Part of a small language model's weights.
Architecture: RMSNorm before each block, rotary positions, no biases in attention or MLP, untied embeddings, normalized queries and keys, some layers without attention, local attention windows, shifted keys, gated attention, a norm on each head, value embeddings, an embedding shortcut, skips across layers, capped logits.
Training: a variant of Adam for these matrices, 106M tokens, 7083 steps.
Each number is 128 + 24 x the weight over its row's rms, rounded and kept within 0 to 255. Layers, rows and columns count from 0. The size above them is the row's rms in percent of the matrix's.

# layer 17 MLP up, 512x128, rms 0.185, rows 137-149, columns 0-127
size [ 41 126 115 122 126  99 116  40 110  44 119 119 120]
[[131 100 167 119 125 178 144 102 108 133 134 139 170 131 185 114 127 151 103 138 146 115 143 115 121 177 144 134 103 132 150 135 127 116 145 140 124 119 151 152 123 118  96 157 137 104  88 109 115  99 104 115 140 132 130 117 118  94 143 116 101 112 130 145 111 127 108 102 108 135  82 155 116 106 120 113 104 163 140 119 116 151 124 123 167  97 143  94  97 135 146  89 102 124  93 116 113 122 162 189 122 158 115 125  83 126 168 119 103 122 185 146 133  98 105  75 116 116 164 124 145 155 124  74 185 141 135 121]
 [110 133 175 131 121 174 175 165 149 129 134  98 137 155 169  88 142 144 127  74 129 107  91 107 129 148 152  98  89 162 164 124 109 162 112 185 116  93 164 154 127  78  98 160 155  81 127 144 138 125 102 119 134 142 135 135 128 169 174 116 117 135 107 157 120 135 123 122  90 138 100 136  92 125 137 118 110 186  96 114 117 154 156 131 120 123 150 102 141 113 140 125 110 124 112 117 158 121 112 162 105  95 149 131 135 125 160 134 152 121 120 103 152 132 146 131 146 137 121 102 158 159 143  98 145 134 148 142]
 [128 109 119 116 134 139 123 158  82 140 138 153 165 130 129  86 136 169 109  68 137 101 114 121 140 142 117 127 115  94 135 135 156 108 135 154 125 126 133 159 145 157  82 137 111  94 143  68 111 128 140  95 103 126 135  90 148 130 148 126 152 115 116 134 144 139 121 133 152 172  73 139  78 124 128 154  98 163 126  97 126 101 160 108  93 177 113 162  88 107 117 141 108  83 124 155 114 129 155 116 163 145 104 155  82 121 128 134 121 121 149 137 119 128 146 124 169  99 142  88 110 149 108  99 157 161 112 123]
 [110 142 144  64 129 151 159 149 146  77  96 151 149 138 148 124 153 120 135 153 141  95 111 129 112 115 102 149 134 143 118 146 151 120 115 133  94  87 117 151 129 149  73 146 159 109 105 133  65  74 137 146 118 139 172  90 119 148 109 113  74 123 116 121 131 118 122 114 115 160  91 100  85 127 112 148 107 185 147 138 104 150 129 125 125 152 146 107  94 140 112 139 130 125 168 145 118 141 145 137 105 146 130 131 128  92 162 138 124 116 136 161 127 174 131 136 175  89 125 131 142 103 138  97 143 143 111  99]
 [165 131 111 113 123 174 128 147 129 135 123  81 142 116 127 133 181 164 133 166 146 102  91 166 108 154 121 111 139 119 179 143 132 151 168 135  85  88 183 118 131 164 138 132 150 137 121 106 132 148 138 126 101 112 133  91 165 112 132 133 139 121 163 126 140 144 124 139 106 144 134 115  88 109  73 114 113 139 154 136 103 164 135 161 149 134 139 149 123 123 163 134 118 137  85 128  97 146 169 128 101 146 134 114 146  81 104 160 125 177 134 160 139 120 106 112 147 157 156 166 156 127 151 128 169 115 109 153]
 [142 123 140 126 143 131 134 139 112  97 143 107 120 127 138 140 117 135 135 116 115 152 166 142  92 126 128 149 139 129 161 113 131 113 168 149 149 112 125 156 144 179 109 143 140 110 130 121 111 109 112  95 114 129 142  69 160  96 141 110 133 110 154 154 136 100 130 105 119 140 121 103 142 130  84 131  95 185 147 128  94 145 147 151 133  84 113 114 147 144  91 134 104  91  85 176 137  57 156 105  82  93 144 136 122 152 119 145 114 180 112 121 157 112 113 119 143 142 121  89 105 152 135 157 199 112 107 132]
 [100 103 137 106 124 150 122 140 109 121 108 121 107  86 122 137 130 126  72 102 113 130 102 103 145 102 175 129 118 107 150 129 119 140 152 168 150 110 170 125 130 160 126 150 105 129 128 134  95 131 144 116 154 125 134  99 155 127 119  77 118  94 180 169 114 123 121 141 157 134  93 142 114 110  83  85 108 159 117 140  75 118  96 103 142  79 130 151 155 160 128 126 123 158 100 160 119 151 126 161 114 117 114 108 101  89 118 118 134 119 152 137 153  95 119 124 168 108 141 160 144 145 121 127 176 176  81 126]
 [147 121 161 133 141 169 133 148  79 112 124 118 112 140 140  93 185 134 100 128 130 131 172  98 129 137 163 126 152 155 152 123 121 108 110 111 114 130 139 164 103 178 103 109 150 102 130 121 140 129 108 120 147 110 132 125 138 115 125 132 110 116  83 130  95  96  97 101  99 127  89 146 121 120 128 132 118 137 144 103 126 135 169 120 182 142 170 102  97 125 178  93 136 136 118 181 136 102 112 157 128 130 133 141 117 116 139 155 100 144 151 144 168  88  91  64 132 116 144  99 158 161 111 113 157 163 110 149]
 [ 77 104 139 112 120 111 140 109 119 144 115 106 117 119 137 106 143 154  96 115 139 138 128 123 112 167 123 118 104  91 121 140  76 140 119 142 143 115 113 115  99 112 103 165 143  57 157 150 174  82  69 131  81 115 110 118 153 129 173  76 133  74  89 127 115 114  88 115 124 128 120 150 109 129 112 130 125 152 128  97 142 133 123 112 116 126 125 120 164 165 116 116 134 147 137 115 134 130 127 123 114 131 107 115 166  96 146 139  80 145 158 124 141 124 157 121 111 119 174 145 154 122 154  96 191 140 118 109]
 [110 122 119 119 138 183 159 145 113 105 127 134 136 146 154 148 141 146  93 157 131 136 157 110 173 172 135 131 150 116 149 124 137 151 112 131  91  97 148 148  90 146 120 142 159 111 109 115  92 121  89 107 146 128 147 108 116 110 133 112  87  94 158 120 135 110 112 119  95 133  92 147 140  99 109 102  76 146 177  98 137 171 162 121 141 115 160  78 120 136 155 117 110 112  88 145  96 119 122 158 129 149 133 124 107 132 139 144 138 157 168 156 132 137 103  96 139  93 143 109 173 138  76 111 149 135  79 137]
 [ 85 110 165 141 116 154 139 120 133 144 137 165 141 130 137 114 113 195 120 129 118 122 115 165 137 169 126 106 132 118 143 143 143 127 101 158 145 113 185 144  53 123 123 117 137 157 109 100 111  93 129 138 114 153  88  80 149 154 145 122 149  84 135 138 109 113 136  91 108 137 104 120 106  91 137 118 139 151 139 109 145 133 176 129 138 102 122  87 102 101 134 140 142 136 138 128 129 127 114 128 146 146 150  81 157 116 148 137 117 152 121 174 148  66  75 122 118 155 135 104 109 125 130 157 175 131 111 137]
 [ 87 106 101  61 131 131 153 140 140 128 100  81 143 131 114 114 130 118 144 123 108 148 143 115 141 168 202 128 147 119 146 123  93 138  80 179 137 133  82 166 124 121 154 119 116 119 143 134  84  95 126 122 115  97 129  81 126 104 150 135 120 157  99 115 142 139 113 146 119 137 125 129 127  72  82 126 112 115 118 144 116 152 125 123 152 119 154 144 112 136  95 109 120 118  76 108 121 104 143 140 175 114  74 105 108 136 142 123 148 119  92 135 131 118 150 116 155 125 107 125 133 187 143 110 170 130 115 135]
 [ 98 108 161 102 142 131 141 128  84 123 120  88 142 110 115 136 111 132 145 150 137 119 143 119 123 135 131 154 118 161 124 127  93  81 159 203 134 131 114 121 131 146 132 149 135 122  87 134 156 112 111 151 162  89 176  75 159  98 131 124 138  73 118 156 143 119 125 171 106 133 131 112 129  76  64 149 107 133 133 136 155  99 122 129 127 105 120 131 123 141 122 109  87 130  94 155 105 100 126 139 136 133 112 101 135 101 128 125 131 134 127 114 185  62 128 115 122 128 162 126 170 129 147 161 152 139 121 109]]
# layer 17 MLP down (transposed), 512x128, rms 0.169, rows 137-148, columns 0-127
size [ 33 116 111 130 134 104 110  30 117  34 122 123]
[[117 123 137 106 145  92 116 129  90 157 142 132 126 161 115 137 143 127 141 123 118  87  97 105 124 126 145 179 123 146 144 109 100 114 128 140 148 132 121 120 153 140 137 109 140 136 152 151 147 144 145 120 127 102  97 155 146  73 142 157 141 121 131 136 119 119 122 133 134 118 141 179 134  96 146  80 173  64 134 124 135 112 144 135 148 130 172 120 168 138 133 145 110 113 165 131 135 139  95 104 180 130 116 103  88 113 154  87 119 109 126 141 183  84 146 146 154  99 127 104 128 147 134 115 106 193 111  62]
 [115 152 138  84  75  73 116 123 153 126 151 131  54 165 150 142 162 132  92 120  96 116 145 130 110 119  88 161 102 113 160 113 124 123 146 101 134 119 124 136  99 129 125 113 143 112 135 134 130 157 114 167 103 150 103 115 165 116 150 135 106 106 117 143 126 112 134 181 116 108 105 116 112 106 119 170 105  91 117 154 121 118 116 169 126 139 128 155 143 125 135 162 142 143 113 141 160 179 109 142 187 127 181 139 100 143 141 124 118 119 111 124 151 117 110 170 124 128 168  89 142 148 121 149 114 127 171 110]
 [116 140 131 120 103 113 142 123 128 142 177 113 137 104 163 119  99 114 176  83 121  94 138 137 141  87 148 119 128 107 122 117  97 113 145 129 127  84 129 114 141 133  94 107 132  86 114 121 107 122 128 145 136 116  98 120 116 105  77 118 158 142 129 156 126  94 119 160 127 119 123 114 128 144 132 119 132 150 156 137 166 124 143 132 102 138 119 134 171 178 123 142 149 137 120 102 149 185  81 105 180 139 197 152 127 121 127 140 151 134  84 136 114 111  99 169 143 154 134 133 147 147  96  99 143 113 189  81]
 [129 133 153  88 130 123 158  89 160 153 125  76 185 150 112 129  76 134 135 125 143 104 152 139 104 150 109 123 147 108 105 143 138 111 155 127 133 117 111 143 140 139 113 147 108 109 110 118 108 141 140 119 123 134 156 125 120 126  97  99 137 167 172 144  97 164 126  96 158 127 116 131 109 102 132 185  92 117 158 129 104 138 138  92 118  79 122 145 131 127  89 112 178  90 137 110 116 161 131  60 145 129 133 124 134 178 133 116 151 139 125 103 158 141 142 167 156 134  99 153 125 124 121 119 137  74 152  94]
 [131 112 123 122  54 144  82 115 145 141 104  96 100 127  88 148 100 170 135 150 103 133 103  94  87 156 134 122 133 134 153  59 107 121 163 148  64 119 137 149 134 144 136 101 146 111 130 129 146 128 131 124 130 131 166 120 148 109 122 112 104 138 105 138 151 122 104 125 133  63 145 136  82 137 163 137 119 150 120 155 125 127 120 150 143 178  97 127 118 123 129 124 123  82 126 123 108 129 127 123 124 125 120 178 158 117 110 114 160 121  93 116 126 148 110  69 110 129  89  87 120 131 112 134 156 136  96 147]
 [149 161 127 102 182 137  50 163 105 107 150 154 115 112 148 115 123 132 146 138 108 133 169 125 120  77  99  74 124 147  67 116  97 173 123  97 158 147 133 143 138 125 156 130 125 157 160  91 126 154 143 121 114 162 119 119  99 130 124 171 137 128 121 135 118 141 133 115 126 141 118 143 148 127 141 142 161  71 131 139 149 141  94 120 152 120  99 144 135 165  87 111 153 117 171 151 133 134 128 142 147 122 157 148 130  84 111 165 103  82 122 147 113  88 106 115 111 141 106 119 119 158 145 133 135 128 123 118]
 [111 123  99 136 105  95 113 119 117 136 127 148 109  77 106 115  93  79 151 150 142 154 118  96 145 148 121 145 142 126 128 122  99 118 152 135 106 112 155 124 125 120 131 140 143 105 130 138 131 115 111 154 166 161 134 125 175 149 116 131 122 149 170 137 132 157 154  97  82 117 131 159 134 116  97 154 139 191 109 119 103 133 130 163 130 107 117 123 192  96  89 131 117 105 165 160 106 137 144 148 118 127 118  94 176  88 149  97  89 116 133 106 135 172 147 112 117  88  88 166 127 150 139 122 136 172 165 120]
 [145 120 103 124 115 109  83 102 135 106 158 109 125  95 140 135 145 164 114 180 157  92 106 127 109 121 138 111  95  89  79 139 119 118 104 116 104 114 138 126  98  89  94 137  86 128 156 130 104 145 134  69  80 157 128 135 115 115 169 149 131 119 128 137 122 152 163  94  99 125 157 163 164 148 134 122 126 115 143 164 107 151 128 117 145 165 151 166  97 179 101 102 101 113 137 141 109 120 157 117 139 139 172 129 119 158 147  64  97 132 141 115 117 133 130  92 150 128 133 141 131 119 140 118  85 140 116 142]
 [165 144 133 144 127 122  92 122 163  95 144 125 106  92 123 100 121 144 145 140 122 135  88 136 129 120 139 106  95  87  97 150  95 120  92 133 167 131 144 103 122 159 129 114 122 142 111 116 121 149 148 158 132 138 121 144  92 117 100 150 130  86 110 125 176 129 116 172 165 101 140  94 149 150 144 108 147 117  89 137 103 136 174 149  96 112 120 131 110 152 124  87 136 144 138 140  90  96 169 126 100 146 123 110 138 147 126 109 122 141 114 114 121 154 187 133  80 106 102  98  85 122 141 168 125 142 179  74]
 [146 135  93 177 140 111 136 113 140 124 151 142  92 100  81 130 113 133 152 111 120 104 151 113  89  94 109 189 122  98 135 101 143 137 115 141  91 113 113 112 177  96 118 152 115 150 180 124 117 106 138 127  70 165 128 151  90 146 111  81 140 128 136  72 113  92 135 131 141 163 171  97 117 131 160 162 101 145 114 129 117 113 127 136 113 172 106 146 121  79 118 139 113 151 139 150 118 129 160 135 110 140 109 123 169 137  93 146 144 119 120 114 101 129 105 167  99 140 120 145 120 109 113 140 157 127 153 114]
 [121 160 150 138 132 109 136 124 154 160 129 159 123 100 129 148 109 153 123 157  77 136 136 154 125 117 138 118 143  95 101  74 141 114 123 135 168 129 123 121  59 154 112  80 129 153 126 123 142 161 161 145 100 156 142 117 116 153  93 136  92  82 143 154 127 150 139 122 138 146 127 141 171 141 158 116 112  93 114 121 105 115 150 166 150 109 173  86 131 128 116 155 121 160 114 109 106 136 153 113 127 119 128 106 128 139  96 112 174 162 110 112 128 156 117 124 118 158 119  71  99 122 164 131 172 135 180 142]
 [121 131 102 152  77 163  91 142 156 117 112 162 109 123  83 105  80 129  98 140 112 138 150 178 150 143 145 153 129 147 104 118 125 119  88 131 130 121 158 128 147 109 118 109  93 148 135 128  87 132 163 129 135 104 132 137 154 130 155 142 135 135 141 126 111 102 110 103 153 123 100 138 102  74 124 182  96 148 133 160 120 120 154  73  90 154 153  96 144 131 138 134 133  91  86 144 151 110 115 122 134 121 173 106 159 151 101 115 151 138 136 121 171 118 132 125 118 161 134 130 135 148 173 121 135 109 182 165]]